config = dict(
    d_model=64,
    norm_place='pre',
    tie_embeddings=True,
    init_std_o=0.0625,
    dataset='wikipedia_en',
)
Each number is 128 + 32 x the weight over its row's rms, rounded and kept within 0 to 255. Layers, rows and columns count from 0. The size above them is the row's rms in percent of the matrix's.

# layer 10 attention query, 64x64, rms 0.124, rows 0-6,32-38, columns 0-63
size [ 87 109  94 108  87  81 102 101  96 115 114 110 102 105]
[[164 140 141 139 195 103  79  85 125  93 123 133  91 149 143 106 150 136 147  70 116 137 100 111 151 120 176 110 114 128 132 101 169 106 118 148  93 166 124 127 140 171 169 133 148 120  90 150 180 115  73  91 121  61  92  37 141  98 129 108  79 125 183  96]
 [ 90 101 155 136  95 126 114 186  88 132  93 140 163 103 120  79 146 110  43  89 130 127 125 104 123 127  94 165 124 123 168 127  92 159 106  89  96 112 171 148 176 105  97  80 162 203 179 168 110 151 129 130 138 105 141 134  53  89 100 128 111 101 112 105]
 [146 194 138 116 122 188  87 122 120 119 148 148 100 117 187 218  86 135 167 146 162 122 106 145  91 107 159 159 166 114 115 148  90 152  72 119 131 131 149 136  88 137 214 156 107 157  97 150 110 128  90 165  96 133 149  81 143 178 137 156 117 124 128 163]
 [ 84  90 123 137 195 114 121 118 145 104 149 103 122  88 120  86 134  95 136 147 127 146 156 198 146  74  57 126 153  90 118 122 110 185 127  54 159  96 120  82 159  89 107 111 139 123 182 164  98 147 148 112 106 146  94 120 158 136 153  84 108 195 153 126]
 [111 144 146 139 116 120 143 125  97  95  88 133 113 156 152 126 171 132 118 182 134 149 123 104  62 176 146  87 113  94 135  64 155 185 130 100 134 174 123 108 112 126 146 121 139 139 157 130 169 150 114 176  18 104  46 122 105 123 133 134  97 122  84 174]
 [114 124 128 174 104 136 151 149 145 130 199 106 181  82  87 157 113  75 107 133 146 130 147 169 115 157 130 143 128 111 161 175 156 161 130 113 164  81  73 141 109  76 179 112 156 115 104  80  57  97 143 160 158 148 116 160 166 175 147 114 103 146 190 112]
 [139 162 147 120 170 104 108 145 136 151 104 147  74 134 115  78 126 142 135  85 157 134 188 146 201 135  81  84 120 159 105 116 135 169 107 124 136 128 154 128 116  64 130 162 140  94 153  81 123 163 112 213  96 125 101 107 173 191 131 119 157  69  86 123]
 [123 125 150 138 119 154 120  89  62 110 192 134 114 101 114 153 112 108 108 150 103  70 143 201 122  89 131 136 126  66 112 163 193 152  65 121 138 115 156 140 169  81 192 124 113 156  97 113 115 135 119 199 122 170 173  81 132 150 114 101 105 146 119 122]
 [115 140  75 151 129  99 169 170 146 133  83 120 111 173  98  47 137 137 107 155 155 148 120 103 133 150  92 111 162 173  77 125 107 107 116 114 119 131 131 143 190  98  96  63 177 112 162 134 145 137 141 114 112 128  94 185 178 117  67  95 157 124 189 168]
 [ 84  83 114 126 108 172 203 112  99 114 105 161 119 171 143 108 166 118 142 131 130 160  96 136 125 113  89 125 162  73 187 108 191 136 114 148 140  99 193 123 147 133  51 148 161 196 137 122 148 157 162 122  95 102  97 124 145 188 138 143  94 144 112  99]
 [127 149 164 157 137 120 113 119 136 125 241 133 124 174 112 178 130 155  80 120 121 124 111 148 154  56 120 109 121  73 133 179 131 163  80 108 124 124 162 139 135  98 146 148  99 154 129 134  85 163 107 163 104 176 192  69 137 130 116 159 124 122 111  69]
 [152 126 105 112 108 124 106 165 173 140  72  93 158 100 127 145 108 160 111 150 117 171 134  77 149 178 165  96 128 156 117 147 161 146 119 164  89 130 124 121 102 115 103  83 142 104  38  26 168 102 153  88 132 148  81 144 165  81 130 106 148 104 129 107]
 [178 121 140 103 113 140 136 122 178  82 131 143 168 100  98 180 122 116 163 115 103  46 103 114 152 146 142 105 140 119 160  49 113 135 129 162 158 154 113  86 123 111 211 136 113  96 163 102 105  89 114 161 122  84 118 100 124 117 164  69  79 116 181 139]
 [115  76 108 145  93 130  74 117 118 130 135 177  96 164  79 147 116 136 109 143 192 132 133 129 165 141 151 213  92 133  74 121 133 139 114 130 123 115 117 206 154 174  83 109 164 118  84  93  95 174 117 127 143  72  78  94 131 171 128 127 172 158 136 123]]
# layer 10 attention key, 32x64, rms 0.119, rows 0-6, columns 0-63
size [ 99 107 103 104 111  90  98]
[[136 104 154 119 148 164 129 166 161 138 135 133  95 119 179 109 137 157 170 156 154 165 150 161 144 103  82 166 164 175 121 133 133 122  86 122  96 151  46 143 137 209 187 117 194 100 111 121  92 126 129  82 164 119 134 131 190 132  70 119 123 112 120  83]
 [152  52 135 150  96 183  70 117 129 121  86 169  71 113  92  82 124 134 106 160 140 140 157  98  71 120 121 121 194 105 152 140  77  89  99  95 124 169 138 102 138 108  58  94 102 160 113 130 145 153 117 142 106  89 148 107 127  58 142 149 135 127 167 131]
 [176 159 138 119 106 164 194 106 102 101 202 105 177 130  71 167 117 121 142 138 133 123 168 116 121 144 165  95 159 110 117 125 105 159  90 141  92 123 120 117 123 129 104 159 122 180  89 126 111 154  65  94  95 156  70 117 130 176 116 145  53 135 192 125]
 [146  79 118 154 157 141 146 151 162 159  76  74 105 161 189 124 160 110 145 124 181 145 172 128 188 171  96 166 175 111  93 123 100 189 137 143 122 102  91 157 155 142 106  89 144 141 139 151 154 107 155 111 124 150 115 104 123 169  54  71 119 109  81 154]
 [103 107 157 188 111  96 109  77  65 108 144  96 140 155  82 118 139 118  88 139  93 136 158 134 151 168 169  76  78  86 133 156 154  81 156  94 139 128 105 123 146  82 165 131 140 122  98 118 102 135 148 162 133 183 135 134 156  73 163 133 137 136 221  92]
 [140 163  88  84 104  88 122  98 167  85 193  71  95 120 131 177 158  79 151 123 130  59 118  97 141 121 161 175 134 132 165  81 159 144 132 175 148 128  99  91 137 148 101 121 154 126 159 105 192  93 159 143 130 182 126  97 118 110 160  97  90  87 116 152]
 [186 125 115 224 109  98 106  75 117 133 126 124  85  97  74 132  75 130  97 142 135 114 123 130 123 139 146 120 110 104 117 143 198 187 121 127 186  78 133 133  94 114 116 131 193 168 119 144  88  93 103 127 126  92 100 111 141 167 161 131 138 136  72  81]]